Each number is 128 + 24 x the weight over its row's rms, rounded and kept within 0 to 255. Layers, rows and columns count from 0. Numbers have three digits each. The size before them is the row's rms in percent of the matrix's.

# layer 2 MLP down, 896x3584, rms 0.0229, rows 516-624, columns 1024-1151
100:093102144102096134146127098151152124132102144147145080135158144130120124092106119123137125112129112148096116118128097147106086097119098171129131120137126099135142115160110116114127130138116125133119151149161122141104123143174114111152132090137137106140130120124122123142121129096116124122149106131162091120167126128070127149070090112143091125137125140139150104087111097130112125130101
094:135123151101141107108128096127130163115151120106101091124138128139133152153129118128124129113125114156132164110156137108145127198096166077091121153138126123146114122146194108117118111148159174126120138092121128122108114135111144138100133141085127125086117131122094078154114096119124126183134127120155147140151180136150112111134105163082160080145138169131120164108126193130125109159139
099:125111143107135179136149131121114139107152120136145139097088153077123110169133133071157137109157139118128127123153108139101122092151106141127121132146121089133155146147136149127112109112091088114122124138130144137117130114132127115144118092120113146124160140084124214129109135109171168137151141149154145122083162127112131144147138118099153129137103155119060091121124104120130145101122
102:168085120143162152119136141127139125155119103146123114094114198144096141152110150132091138127152132115115157141129148137141126120127113146142123160129147099106138140142176157110080121119124132123090101092160155106112154120118121183110167148126142144107121100151094124175178153105140122113165181137136148128124114116112156119143129121108075123121143129140150081093149141112103099144163
100:157156152117121143119132098135158077081082056095147167119145116079124105087158122138141118129147154093120098135122090146140107132106109135165106142164121127118135107111104150123092119152133153159122141192101086083133143132151077112147189113149171090139142106097146116128175147094133140115107091122129088108161105143112130149125129079111108108110115107100168107162150117114155078142139
098:115120135124186142113101149127105114083078075142125111126126152107117118060145105164106150126122072128129155052133167168137086089116165141113135154137150117138121166143147152120149124161130142131117159113121151127126129114109122131135179124103174118136112150126155119125125138114126114152110161141138117126116121108154165150141134148133133141118141128103150163110147154098141128145146
100:131112107152145189146144115134156124159157126129114130090101124127149134161127117088144121083134103122119157154111083113118100153125136122135127063128123111138152090107181125111107159133148165142115152116130174116145101143119126182105137147140083080134134122146078118105111144111135129185118133134164125129169124104196129149114125140132131094115131124172115122132145186134127147149126
100:090144158133093132095090120148093173170108155140105103145140149071138112077163165160128117116105152157126055139090105136151132147093106164121088142141133129104133172095126135137111122115158104142150109144128154126084138138151134135118153122129118103118107152107168145106215110090127141123136110147137141117131060149116140121122102095134153134145133111106124134113090115109131138131148
100:118081124132151123084129126161111115103128106141129128142136095128123151117110130162142127085104084133101118122160112162091145109137126191109129109105121072118137085140151119109137131163149106124154131163155121134165142111098154156105164151106145139105129090152116180137113116138118091152138122151118094099122148125145102123167143184074157140135166134097145161116160102137132120104127
098:178098132113124147118149169102133098149126136120134138148151170139082159150129100153133162139119130146127100139124086122095106150142104133073149119113089106126190111156160101146135162112161106137125100111150150176135155187132146150126106156088130144106170128126108138131099159128142128117121146105128124172096127152117116120162145173083145151130110131104157173091133117118124143057139
102:156122144109108076099119111148115139117131121108130151115166098126125144094108084127130112139138131132141176144105127124146134125133120128106093120124119167103122124110055091084142111168092104105116118106193124127127076124171126128103114143125071148120127134157100131089108128146158151127108106130108154130179156170108165139135162163140103116097131125114119130130168093140096112112101
100:116115080157121167132166147140083138128096122135134118143109128097126122173137142124125190133157117137171149125143124157108120178159122172115093123145115124129133114123142129147111148154130109113142143158152126140117147139128129112132184104140125100110070060089100146122129131133112142133135147107157094090143154114123077159105115151160123061137104130131141162127098097127117081108138
103:079134114115153085088116130116114117105126120128136137135118125150120112118169140147112100127113129101137105147120136116093100151128135148124139175147145126146169132180119128081122134164138134100116123133111155121127131122122120140128132139112143114129138101128122121121105104134119114145145131135122147128115147117152165107101151092121098124144133128129080176130120089100118112128144
102:200111151143142140103118105149131158119153141147118108136166134097107105127138108110152132150132140109145163123129113110123175139167113125110152156130090151132148126104161085156133152091134128085126132152137131110141106116148179103158144093151114133103158123109122215115084157151125100111127084152128102126144090127128113140119139168125091138136113154154114190096108146107145117130111
101:070130094171133131121165152116149145113159133141099173137141122140090128147135120156170126119177109130163123122133176071168095131125194152160054147127105091125117131140168100099138124163149156119156102118172113137123153110100111100168129150145142125122124169099153107157150120102139153141136161109128114143146154106114102154089138111111127178158109077140107156080135087117145133157100
101:110109134154063101092122127146159096123121118146123106119085131135108162111122137105116111098131107124145172127119160136099132117129143179136134102087066154166112124136124109157149131141107118141161070114115116142143105111076111093135101135101161142095126113182051127112138150148107117130106161147141129102128155148118092105136160072116115091145190153118148134128146133138133138125135
103:105123132105096103098111123097151118161131130119144141159110143150105132083117110134146153136139176170070108155155129151121116137115142153099117112155130069159109134102119104142129162053137169109138122184139118133134131155066120149140119139157051060139159116131120094188156154128097121109123099114114137144136102132090139109134124056097142127127148102145145102161107098134145125114078
104:133131134106138117117158100082123146116139098108158125114169156106124146151145138156117091123135145145103105125178086162108126136151136140128142105123146103138141087088160122124112119166168161117109121105142134157129119137145130073148105140126132142111114126099106088166120137056144127124153085088139109122135097140126137149140148165122117110141127148084132096140107102134165123122130
097:134142107113113130172115130151099111160137157179109146092122071078131137094124165177143128097148113120082123137139126148102107136122155109155171140110098166145098171109082194130123145158101102136151140091150125139162080140131098113164140093095055139080133125131153129104114085142093139103140171113139092140105104128131155174108102092168132148121165123095167131112147159137137147140112
099:142122145158129128126123129127126113075134150129122151131106084101221157054143117204180150162082117115121099159137197126167101080100162103152124194145118158144096114100118137110155102166110166165169128162105126131110157129091119113114113119151136050062173097105171163118138136110083119120151146114101160105154130085122145098127142115170152100117139100123142121180134137102122111142105
097:117127116161108189129135141120117119084215139168135170077138111110137123119139119149114137157137140154145100155151144069128121108177142170116109164124115122120112122124117143158164138084099149122153109084115092114128133142171123097130116128138188159173122099157149103118098117124147101128092128141140141080143179067081142100132146131117138133128125097152097122147122121089139139152149
104:143138136106182171155149131117114132110096124077117140120141106130172126141119108138087133128178153148123084098134135156114135125117145140108175142116153142098104131101140067115131131172119120064109147087133080130161117130101136122128145097118120175173090154150111121131180138106107108132150138118159137093130139104080126104134118133126121154146110164151085135112132112148128173156129
103:144135139190101192134095145094149138177145119118174147144100150175122163136087097136132147125163142111078089161131150131112155095162149132154152165111129095139140128151103097179106115130114095143161118136158163151145119146139160136108135114128158106137109149137148166140106105123102115134134149118094161115137107140156075136125153145163105134118131140135124162153125122132125111110148
107:131133145107136164115131167199122162139135136126152141142097139097122135108088133120171110104102109153097135124094116123112079116112122161151126089158151095145118114121087132140105144144143134125150121107133156127133142129107123135139113118139145154084128162143112157119133140089096138152135148150129129100104078142114127122140112093104116134127142107128149105136142178126152133102092
099:153132170144130110105118152129160159121187150119075141106119100128143127117133134168135152155136124135179190103105112129133129125112135132145086132137169131135165098122090141119156158188128146114171171117134126188127139102102075114141157102148147117146140086135171147106174127162145154150115136151120130122153134107130066085136106178122135151115147140113125128143130156113106125118110
100:159120126143134140144137099125120155115162131161110139126131120129115127144131120126129150100123092136149080153136102119130127140124076127104171135103128153132100103124138138136127087141119068139155125142119078121113136102108147122113107110164134159157118109147134162115117115127122151117128104140112096091113153155142138111134088127114127082123149139144102133173145103112117068093122
098:103097092161098129118150146132124167160151186178126100135129120182105136113142140139067110113119102185151128090096106117172085126119115188142120102137102156111130130082130139143120126115142095139118138103126152128142121111069108125152131115109169137139171098127060116126207123123127124141161113146138101127124126088109069127153123146155093131121111132108157117100133136113108147170083
099:087097094130140103119112120135111163135128111140151165137130150143126159132127118140125109140105200136105108156144127108121118113140144148142165099123126128189084098125119127135156138165123117115077118149128121132142180123136110148104134109142122115169121138110148175107142128105121164111137094129136097143083132117123128100157142134130103105134181123102116182111136121124127091117115
101:150130095127149133157094118099157137064132061139117136107155124147096132127093095145125155110117154126126127143110135111137160136130155145142092101076116124127138119139136130113120146080150133094113116116164104136136115106095113136155128115089130123132129093146132124104137138105150164071118111119137131131105160146084117144111144105113127129130146131161170104112114077111117113145137
102:155113120137092091145144121144104118095136134182164107164119165161128141097131103120126137106120112134155111102097120137142141149135121110117126095096136122098155119114115108110181141130126119127170136130125166116162134138119127119105113101150068124099129150136121061139166106120152151150170140149121163083124102124130156143121161174135115115128131116132127118120130105130130151209136
098:107165164103154129093134102158167136141157131129111100146123112106091110116137129145131087127130139095131115127136117095108169089144121165120125116176097111151096168114120124167185109153131128134118147120150144098133089118117139129143141118149088137149140164133102146113151125155106146097132198117123127163119137125088162106134121137143094121141134140133130124150144147096135143130134
101:164133093118148115137150125128076110113102139065150104111140135092134120176105124099137094112123125115096109133146119117154103135114152084143129144128133104135120167118137157143109098120113124129069171113114124116120139096105163125136162111123163169121113154116115104118170163116122125085112153171122109128112114117119162149120073107164147126114126149129135086155104145127138132107089
099:121148153118114130168105120151129103123102115103117106127154143137141168149117117114132107135071139125123126132144142141099124104164101117131125110106148109144106132129164152132125135137165139115118120132160132131119139125126137127111116117144104142114123142109159136142128085115134134139140070167150147130118100104101100144106140162154135161129119152127152148097125162110113131143121
104:072119137157103133180086156145112135048125091112155137085130110106139141072102169147119142104100109110120105126124102102126102116108096127153142166113158120092154137136183084163149164175148150172112123093133093125142163110115155148120137119106108177148128151160126109166107125103125152154130143100140121134180126169137143126144094147136164124163123114144136140133126135137133114119105
102:153117121107130130152105074131161115097119108114142121135156098092110103140124129160091111136154111115192100078077118122116114105106093107102134123134129129141130144162104084128179095151138104125137143116070164127125150125125135160121101131084138165138137093126114160118146107135125122095140116136107088095106117170109101118130127150117130130117115109140108090117098122115113129119122
099:113119147145145124102122114138131107120139150109151141119181180111118093102080162132137123164098143125111130143101114154083126136136104146126140117034128149124140135143158119131114117135134141082127146105183139145097135132106174151149117111066191130172143144134139156116137135129110140147104133104112177147077130143160100124135118127110141141122123109185130106130100129148143139140134
101:099119154111117115091111102135108117171101114135144110119129135128110134141098112126170100146106130114106150181114112155087126140160071133174136127123109149114124162142141159119104148159137122134106157160077158129127151138136118081092090168124125152143105118141125129127110144128141162146129108144151145134112161106152146092135176138094113171156118102139117145129062118158124144144105
101:147132093112114105130139127138128119133103128131133077105145120158128133126141156141119155134122099100143077095119096103110136115125187153116113123086087097109084124136157149130135116165126180126148135152120136140155139099082102096148145135133129126102141131104125138133128117066147112135137145115124121130107187092122098107107125114129114124126145137140130132107113161147154138120085
099:121172102123130137154096116171128140123120141142132149128149148107131101133111143126145132115137118111146095132164139107107097146132135116220144158173166101141130143107149126125156140090132140143110120193104112122125151100170132112151168133135171142144124138121196102137138113128144152181145160115094092102123132169137144137138144149106192120134139101126125117113134104134135122116173
099:159151157135115065159122157142127129148142098118134114111145126139145155102120132120111159116125116115142151114121057080196100142146150114121141130126109127119122151155156172119112146090122120093118120114141157130158140109135140129166128145136102120133155129154102139094099111104157126160126148138135146136122130121175138098154111139125069153106106125130153136115138176127148118101132
098:098131163158109098124138104126131140162111159137128180125119104111127126134117102114120164138151119115136139138148165124116129115150127101130123148151153170126132135142117136146074155155126163146161116119122056132147130146145113113142122109095142134081157167127151135089111129105162120112142091163126137134101127137122135122137152171092102160141160152111112112169086121128112122155137
098:130106107117137124113124137167131134161165109148151082131169087104138122128126166178117151124140133142097141109115134106123126096127081121124122121155170122118119098123120183110152134120105162129137089115123110113115148172123129137148131103130158066159127135164158168094151138137128109129092122103162167175150195130110111159120157124108111108144188138098143118150140140167118114166123
097:124119179120167105078128152136134135136101115099140149128111156130110126164117120097123116160133152094173163148133169110144098120143094114097145119126132127164114112108119160095175124149099089110133080088120119145123130102105085119102138170125124134122128110130172128119141130150126148143129111110140145138186111109173130111120130135143143139115128126129105190130141168139135150161117
104:107188136111134151174145156128150111093151144137106144126147146098132081134127110168130110134131153132108173153125152146175119150140152139133121117158152126150157091133136133085159128124132136152145126167168150122130157127102133137172109158147165112150089112166163157107089156133132161144110141117100118133144160142081108152145171134126116113102114112136149119142143164108137149175113
099:107124137084063105119123127111140118124170168151158150122158122145122131102142109134138119159105110125170136105079113159081137121109122132158120147126110101086143138147092110111133169156129116130111094131132074144096107159140104111120130119118118073133163073105119156118139123127128115175137118105130124153178160102119124158098115122095094109127111138124205123099129086125154120104141
100:108160153160129125116149122128161134119160132092123071147156118150117130095161129141176109125143147162104133112169120104129128113126148140094172141141141166117131151154137126131152122096128128139131131150113115107115102107155140154139114098144151083090162167166114123110128145107144088127150150112138130108128133140131107112112141097103127148137168143164109172126133095126125135102157
100:157123124122161080127160088098151134108170169161138142120133087119137108074127133147154100120112130131105122133140144125111121154088177152127137128147107125133146114117099152163135152123131159134100116158119116138110110150144109104129167109095112147166085096166143083162080105140143129134107146135114133133182118159109152140113144157115144119099080105093179122091133189115163120163147
100:185136101142119132125116107174157139104152157113120130098135128165138122139136164116155122123128123148136126131147144133125171182115157149116128153157167146123143111106162148133101114130092138112157137136142133134145150137129114143159103118120101076136120127137211060163135127201112081133098128173124166151112098127133048159159134158183139135136100148156139117154119169112122090139146
099:162119156139126111150133145136098143122104124143108116148158137157154091123135102138125111110155097120079106120166113125125147097143136083107126111117129151084125119134107121135130117106098131136145138081143120102095119084105168172140132069129128139141115121167137112086159108145115146151145121135151146120137117143097088131108112134160125161093120118132138140116125166126101116112128
100:091129105153148160168117149082102099160156146129142120163110126103121114092187150170085060110134155107114141124149136100159104139166135087143151123145136156160143115104096161085089132138148120130160175117107135157144136104157122115150139142131116123108126112081163152127100135105148124160166112113117106091180161140127125123161131174152119148157113134097130133121130128117104122105169
097:115139113136138150101104111148153097112121070110139089108126125107140103176148107131172125112145095113133134153127135144118103103134134114090106121134117107082115134113128105101100125144126145107101092090153134110143141105101160071126136126111134091131114141140122129136132137099172135152139100105082124118085126141144107115158129120057102104129120114129105161128107089116123091135121
094:145139149162166170113120122143114113153131107150094093156107150167171139140184150137155058118160153144114151114112160078118134147112121135135119125131143132152147120140169095106165118132129140130133136187122130138111135116149131126120122116149129126146117081114162127143154143145164145116110165099123117125096122151142124134151098095163132118116120165092105153129155129117159109147142
100:102093126135146147132142103110112134146125102092112144128166112120150127093154133125148113116114135159136105129137110129138128118148123141148138117139120138153155134123146151166142097103120139106162088109139124147081126129131123152085138131093130104130074127110122115109110110110132099093093081113191069104134147116101081106157146136135128108142111123157118098148127097123110138146150
099:148134117099128114152128094071144133136086187123100101135147162103091106138096131137089097123143145112136100146104083154117126130172112137128087106115096119144132114139133094130127130099140142155135098156128113142130136142133096157112116149101124122155129166120067137110148131131174094121126138162147130112186167169091114183118141162162134140109175148129137120122114128144132076120114
100:071136144124113145138132131139109128129157122091126141124089166138124147136144157116116147097105114127136106154101126118132163138141104150130151096131140114135103136148175145117141105164097128138139099113092129139139101138118111123120089113087149134118090118129119178111174108089117095121089065108113112114173112102159108158103110110121080123138112134116100182128121129133148123163141
102:178137128118104085152147125183149130127078145122186081169138108115134109144237124139108154133089123126127056090135125119100129177132140101126133102164109104146106138132129132125113127151111149086167118148137124150191129122152124149135105133140114119144135112118060084087145131134114106142150131123121102127119134133144112144107125138142146137138111131107115183070136145113118124096159
101:133122141142147186096103080117166136137145124134108121074135147145162149095104122146132119098142091119138152129172126139131134151137105166132103143147096154136132122099058121146192101130127158120097116096145126110141145111129114100077107127156101101119110083116094114151180103154157159118097127127138130088121115116139112110120157119154139119122104134119141125153122149096105168161120
099:118101115136121131136133117118132115136092154116143128129131093149128137101114115109125110116136132146120159104133116151084116141129125116136123109160140123103111137110136119135152116110141142131175131132103077108138134130139150089174093120129159079078140162130114196143113083146149159140155164120113092120128099139141119120114107138151140148112098129137144133154129096107117183062102
099:079143108171072091103152160126130162100143146093160135114120171134114128098125123101106137133156107161123131122152141140146166159130143103113126136119098087136142131128138094160115132116136105126122120144160153154141105135138128132128071138145135124149126159147156116136135117128106133125128153148131143076138131110131126149109135139100089106129122134120122087161139141126118128154082
104:146114104138124150138112124119113108113122145074111097114122151155145119104167141154182098076106142119155135115116142125127108056121096105130085108121135136136115121116139178114116133139145126082122147113087155144135136095110165135103132120102123133134156122143111119104145144156112108169142121147149102132127062119150156140127137128124142099161114114126154128158152077109132156122120
098:120136102121118116126146129126153114094127094136175110131168103110099132114131142137130147152129102131109147163138122117101125100143119113100143141143120136056173168110149122103132131123116122172129121130134154121129110178118113140098124171124138132106151096112144140096119130104136151138144119129088115128146101115133110154117132089146152107137169146152169119107096120126116099181137
088:133119112068175161137127127148124114107153137154085133147136129166138105147116103093103150135133158130143115114086134131093088074091099137172110132153152125113123087065140112126156122132160097103085136124079082155133146115128138116129100112110119106119133119124147146129164122137133083107093107100094121166114106152100173097072154147140133108109143130094112147124125107137124139104156
099:156135131117114175110112134157142166134101170081139121179143148176131134141128127142188114139189105107157113077160158114156142172147117131084139102120142131213145113139158072149136123099135129134137131141091137140144157104125128091107114142123145128168122138130165148119125106103113134113153104135126120127132140125158148151160176127132102130123172130119146141129158127111098069113150
101:218126131101096147122094108108150101134139157139145138158116093080137117158108112138143134113129115110124142129172120125166099170138105093141109082115113085142110175122168144102124182091143103147126122139117128165107138114198101125122121117085111104122151113097156138101158097164128110123111130085102129121097119069145188107157096133119094128131122165155095136151132137115118123145124
097:115153128146125105151161176160146112121144092139157146125122126149124105105124156105137133140170124136107126117146144077142157143156106108156104135114157102099119118139154150157131108101122114091132150121173141157147149122116153105131058140122094169092140146115150084117138109081095129151110133129118114136095110128133107119141161130095171116145116109125117139140129141138128114122133
099:103130148146121187165123158127108134122151164127136152175106157130151133139147153088201090115126138120165119126123148118185097148121132130130143083135144049102151104128152134105128142140116087126108141156102148142114144128104123115130103169130172143130116126122118125142120085124140142127127128174114147118118104129137172139161103142116144134135138103137103137121134110081140126093131
103:134118153139138126128139143125122163091108142157124110122162138141131122160154147127154105110158096117139157134145127097142116133091164135110140176153120112107150132116104148100149144104139140105097164096145133155156129066153107150136117146157117122107136177137121152128179142116112151136145101148117112099138133151127115114124158157107149102160131137098115125156110115117142119103113
098:111120139143158158135164146081144137130129113141143138132158163108104110066121155123079106111136123099109153069151091115111129117165137139160153110141135101140100141114101152165140144130138139111098111094113135102055109129120150158151113094103132091101097117156060138112133111109143124153127107113118148113171147146115118144122155096151105107125138138109122154127157117121141155151089
097:135142093125125147145123132145156115151125117097113093132081166124140105139134126113117112113107149144157142160148126112167148198150132173130091121136152122158133112143141129135093109126087120160153145129143131123135136120154152140131146120105133096121158078088180117150103083154120100077131130104127131131132109147094125139125165079141099090170149124100144141148146112127110120064118
101:070125116175122116080139156159115142135110099144165131110189149113157140133141122164116099121137128150123178147122160144147133128086140128162130136144143106168133073132109157089111101099143110125109142136138171136116134161162114132182146132123166138133117099101175122129145115131141103133147171128105125140070196100132150083139114153093137131124132185104144110184114124113137136122151
099:126135142117093134122129116127138112099144116131180148126152092126119095078100151123196136128121130114156145162135133129098106135128095119149116164146121128123118153098091138091153093145110113115098081166099114131097095119117105108111170146141124152106147084129124124132112122067115163165129101141151146105105109154139112138100141146126129161122103091134116158121130166135113155145166
093:130093133096124130146122122119112130095098155125104133100128166126138163134131133102110157109115095128157103133106156116124103082152142130118130138121155115132113121113153124092115101085126132161135143104116134122128133115114122091119093138110076138131142113132110115176134135148096093098115076118147160111146109103132107115104123096145104150137141135136138119112095085106128162128119
099:116161119133129154120136102118132126138108108138137110139157139148116112142141109130123126120126112107131075117135133116105099153158159132119130118109098112097122104127105117116121087157121106182153129101126168131181132107131122147126116154126130090109166103142144120100135127140101110138138137116129151131144124112139162123158130169101135131156121116108141154130129130110163092079087
098:098133138130098176157160130156144088102132140142143144141117115152113111134106157151129147115154134103132108110168155094118162144140133161156091115127119133093120112132181158134150122148089124123115135169173136110135087109168102168130108134162176129114134124113173091117093110128144161137106124117147152116116118101126103120085150160166108143132092101166112157111145148126094097111131
104:150101128130139106098127155185074139120151154133117134162132115113159078123137143102124123119152126129110118092114132103122110081149153186126138115133206141124100143113190149177147074105131131127154156175086131128115132140147128164113127156164100093078165143138158136141091098125120118126159094088102116174105055114128157185139091133119091118134117140136116147128136166134112182062163
104:104130117067132150144097140172142131153144155130154113132123101097152139131115138135154115123138115112167205116135129122139137159121076136110130125108119083073141141136124119127119150067113110122122151149119126140153127171126081147063146141153137093155112100092085136133129113154099134143160138106113158134110099134154132146103107127127160128126115162101099121103142135108121097141152
100:086107117125166130122100094138146092158153085147095131134152126147131104140178115106146118086124086118116119138157151132134100097102156116139088124109115080102141125112153177122107106130134121128146099121123173087116098129117152152122125115133074119121114141172135116116104120129104116063127126118148124116114097129106172127131094126122149125147138115124167132111150112119096146122149
101:089138124135108169138122155138123082165146169105104102142114134128135128133132143093099131134166130086070139153120115149129107156131085170133118128104151113153155128115161093170128158146109151124134130115124147122133135082174153120137092115164122100121082121118103148089157126131098125139118147139141098146162110098154145112107181100142101132131150137136118139098131147117139096125061
101:099134108118124116165120073126122115144176115081188180107084110164149106113127146155116143118112122119120149099108091133146114149110163143158121147129174115154116167142096113142087105143112127102123130066120100115136141160176123102130106133128079130137165113163133145143107134110090132144141217117126159095156152129154135120137141130129128094109140104143157089130127171121120153113110
101:112111139132129084075159111128167144109126144176105108090135143135124116162122126132132130138150122110145128126108100160141139150122159138148115087099114116159103156114135147104131081127111101159176117148140145124109079151132093118163139147144144155110134143144108126116106176144129108160138133079096139134116088088125136178141150091154124112135121134122119138156166124126140177136185
105:154119106154157123104129117154103101152150134121137116126147134165115080164091134110121100118133124078108185125115121134075128191127172096112130129123158146083112119112126120165175174143151109144133162104141199161137082058099175165143123075136086173145077094093095120128173114129128151118110105113099129127111086131129116137153127120162079092112106138131112142117116159119119110111098
102:170098083079132129163104129122106130128131148118148148133071112098125131082164120133141142143148095099122164067102105111097109131146142148124111134152179177101102139122135094133125123110107117094108121130088125081124113103118130139137090153106052092125080150108156149107118113101128130054165118145177124122087130101087183126168126122115098171106087158129138110170110124143134109109085
098:136135128152151130120136170148106154124136155106139170125111157085166124126143118115086120144129128125145087149132122154145147100101175137095139115126125114071143145135116177139129133163148136130119115099139157158150140097138139113106130142154073122122136106116154135151151141124136133112126162106115146150106135089112143129133114084144130106114111117108110106153134086124134137116100
101:155128117142085110113110102151112159084122096108168129126114167103123092139110117150140121124132144116128129150107123114132115141135144089135146109137131111159146083130111098131175114186101093155117110143131146142133174129109113127108086103126175130060131128118118141092093139103130157099142104144125129128124135078169174110156129132110155116149113125183145110139133115128115102121135
096:137127089129137144159198159149093130117157140192173145130129160121155136178160086100172123133150124113147138147122085180104084140101106138121161097108107101123123086148156118117083122158158075119097145136152085100142139091155111104143143103156118098098142099125095153149185131133122093147143122134172135137128101142145112104146115077107066110115106149105123150143137092152155104156161
100:136135172125129072132142118116172133116152118107104151154114143107116145163095121093166119122160133089133112110147128132121076121164124111180126067180150112108161137096159108072157139130131081158155146142093129130154142149107153125086132140131073193166122130108118120123117137138186119140121110134102141108137132110115106147110142065163135130124107143094129169138118148132120122119140
103:079137113098142156160132108143122141108147101130135146117159094126147137143085151108145111129120183077131134113100125115138148150119112161095151083177128153140155123159122135163154143088150132130136159157139133148135121116115108158125117148099164130174150114131087114122121132077114131130138109126135117163103088180126173114140087074097121132135099145130199100105168110153113145154138
101:141118144097126144111118123174128132112087123113074142192123121173151101135126113096122100151140085143171101124150131131107092114128116092118161169141138137131135125163084136130125105120112108108140121150153107105109110124159141145129149111141129079102145058103122150119084134157099148122119103112115129113104119125142113120126096093129125093115128158129136086134174139107144171065182
094:124110101101131120118132134139140149133136216136106151076125116093086109069101150137110137123135126115129135061124120083106144139116125080193112133066121124159139150127146140125080110078108168105105136147107129137134136133132131120130131128063127139166140090107136104120078131123144112155158149105115164139132139112136098104111153065114162165121071124139137117099111137132125105166139
097:186116115087105072098131119139129120120130101124152100122117121122144102120097132138143150115110141128120108113125103140143130188123136094094171116151100103106114112156070133129167102132128105134157169100164128148122091155120155097165170132105114158107152120104083096127125127089162150134133115123120127120126150167151111105151151109148152092104135146108083110119094166137115116167107
104:169109132156099154114115118093087136120177116118161108111152104155143116163090127108131160136130112082146134137083105159147173129145083085124130118116134131132126151172142134161125158129094138109122133093102069147114103102143181137151097175092097115163112077159113141129150119076134128140137153114145124085128152123194111131142080129125114131123122126119179150087156097118154120094126
101:135124133150135093138098142117096139211104168117097133155116134140109115122128128162139167135122131150101164125163137137088109108114155125110144117134115176164144100144124156134112119131140155088124127140105133143126112092092101100061087098108133149115103149130096092154104141157122127165132103165119139126109152108092150121113085143095166123121147131123117154133127101107127199146168
106:123134173134164138118138111120102138126158174126103162160105135089130155152114142171151098125114113152086100124147148119132150124134144131122165171147116171125143194151108115131144114125136116160134140120125098134117136142155112154134183165116097140135155155165106070161110112131128093126153085133127153152132109155120138149159132124152139118159153135136163114142133123150158085150112
097:099121130130104157123127131180114124103153147125137141141125137160127129109108126085123133152104143105129092113114140132106151092110156112067116119167064117107136125091088137122133138147131112104144145156106108153116121155071153117086170127111148097161078095134098145106095134079118103137137181126139142133117150100129135104142108138101117123136101137111120137180137140143114190161129
097:133135178143119103127148154120094139140130126133143108112099120124146113142143113163127148108134102109116130131158117080206123143137126077143118151101125122123115128122122139123094124132117101142162129085134110123137135146130133119145134134125151155121143150078131158109089114155172125129132124119125134133112077161111160081137129153077155101144107125109147076135104093138139160116115
100:118104124152089100140130141072137140120133153124144063115133081129109149167149126111105141121151172120126112120091141130134119119072124109122132084123157130110120099107151105148141132075168100141143172146096146105126141119167124097080105128165083109111126118175113049092122151082134136113137083117118119137081104124138092120152098133108158140146122100101133131145124126133115078168069
104:147129069145121135118130117126140117143143070136151091170148154111128132099115118137143132143151113130114146142157127148110096159075109165149153134140155107140121091103108110123145117126106192117106150114104164093158133138116075146159104133099141129123105119131130132108152126159146115101115119136147159105160115119086138143173118104118112135128122111120107103150129121128111135133103
102:145149137192129136150130149126165112115087126129172155075130122101137145172142116117139140113157087111128139087116102106125168151108146088105150163102129156124135124157139123140158104164111139150122115093130120128104115116092098186141140114119140115125160167119179127165116158083158123121129104135099140110101131158099169148125127108138131105105107126141119127146094120143139100112144
098:107124157157094119120098125138124140151104137132108059132099120136117116181151132090095117146098149137148159119131136097133115122140136142128145169133051129133133129139157126144095142108168090152122095137150057136106146133165150125098100119136141105184127114098133128107130108160155152108114169118106112147141108174174095112144157091136126128171129158101168175112122134118117148125074
101:089111106115159170104173099148111147155134151150118112100113127116158150168152152137147112163148169112120129149142128161110134137137131141098125108106179109148126127115118138127132110177143121165084133122063104122121153141098131120108104135141139087119099152138095131144090124154112141182135135114161124131077138115134135155109070156141134112144138137127072123118135129135145122127131
095:128093133125129136188113163126120082172123063120142123130101091153165169142146117168165138126155126086145138112108139147100151148135163138122086110126111120114142124146108136144100147098124187096144117151145119161140148155140122117129159115131120122123140116146115126066110121098109125115109129127168146136124093196146108135106118157110117121156128102144128103104154145120133099145134
102:174102117109128141092131155061177102129141107123121129136098132124079120094107137128084139126090105134181111131112150129122100093163111111089123123147155113125136130089129123152071163128125150138141099141108131114131163089167161158123097096104138111123143114136140134136125102136113121130131119098171140141132143134150155132084140154126142122134081161132144134103064153134124147115117
103:143126112103124156167111124133128120137112119143120099116183083150101120129131179165140109145120117139142088155146127152115111105141154145135128073102147093121157137143131060137166114122120100113148157126104116100133144092171152122104135157147123114112072153101123171106138112133131118133140108104127146117112148194134121135157159121141144086104175099132051104151143132123135105125117
098:118138103104113123156146143110120125164133108114095130131174110096133099136132136129155133123136128119127117106108149077116085131153171100122134127165150141175115116079149153120100115173099142125119098073091162177098137111035127152164142127152123096116144118141119152119120131153097140115143140121133133156109135115187125137116104079136127107127101093067130146116185105111142132163118
098:156119092145138108179137104117112149118112145151118127118126164091126129149141140136109119140145127116117090119097139112129115127073138130127137135133160108116127106158116144112147133117109138142140107077128131181127100147092110100152137149150106115143118162148136116152098153114128135159150157146136136189133126119151148167146128145120140166143148142101070166134114162136146106141149
089:161120123118126137106145130138144125110096132071139143136116126135125097129144128174127109139093149110108144112116142138117115152118163102106151124099192130121115084127109129128133121153129117156158151112144062114154114130138117137085080135135115132128118141131125100130096113141118107131127129105148093109117117150135093114161120107118140163134130118166140157106118167130133145153104
099:133100126127135111137167160146116130114130070099163090101106141140116102109166115098161141131154155145167131104135151108150143173111154101086126094159160083130131106121127143119154101059137135169105111103143090169173152119109123127146092145134103126081132111141123093135120079087144106119107083133117084099160139159140121137110108114131127118130131092079135133121143103120133127097105
099:137125140149118139128146116098117123112124123142153171169138114165104105108161132094139132105135119127122121128151157159146118133144129103131149133139161143121129118129112125069134124147178121159101133126136099118132106167162132108149132165098125115122120134115102120109108135124128159111127117159128125164116124154126125152132107126102077120131167157096105144134133138102109121132104
094:092126155120136142085142115099135123144166073171141179124146098064144133096134142174138134135143113126087087125134176123138145095108162108086152135121085109114116114134134109114154095200108108138140137101124080125121125124145124068125128147132082145136133136145105102125162120126120117163139178143098133106146159142128089145096148173133154099105156146113084162137166108121131136125135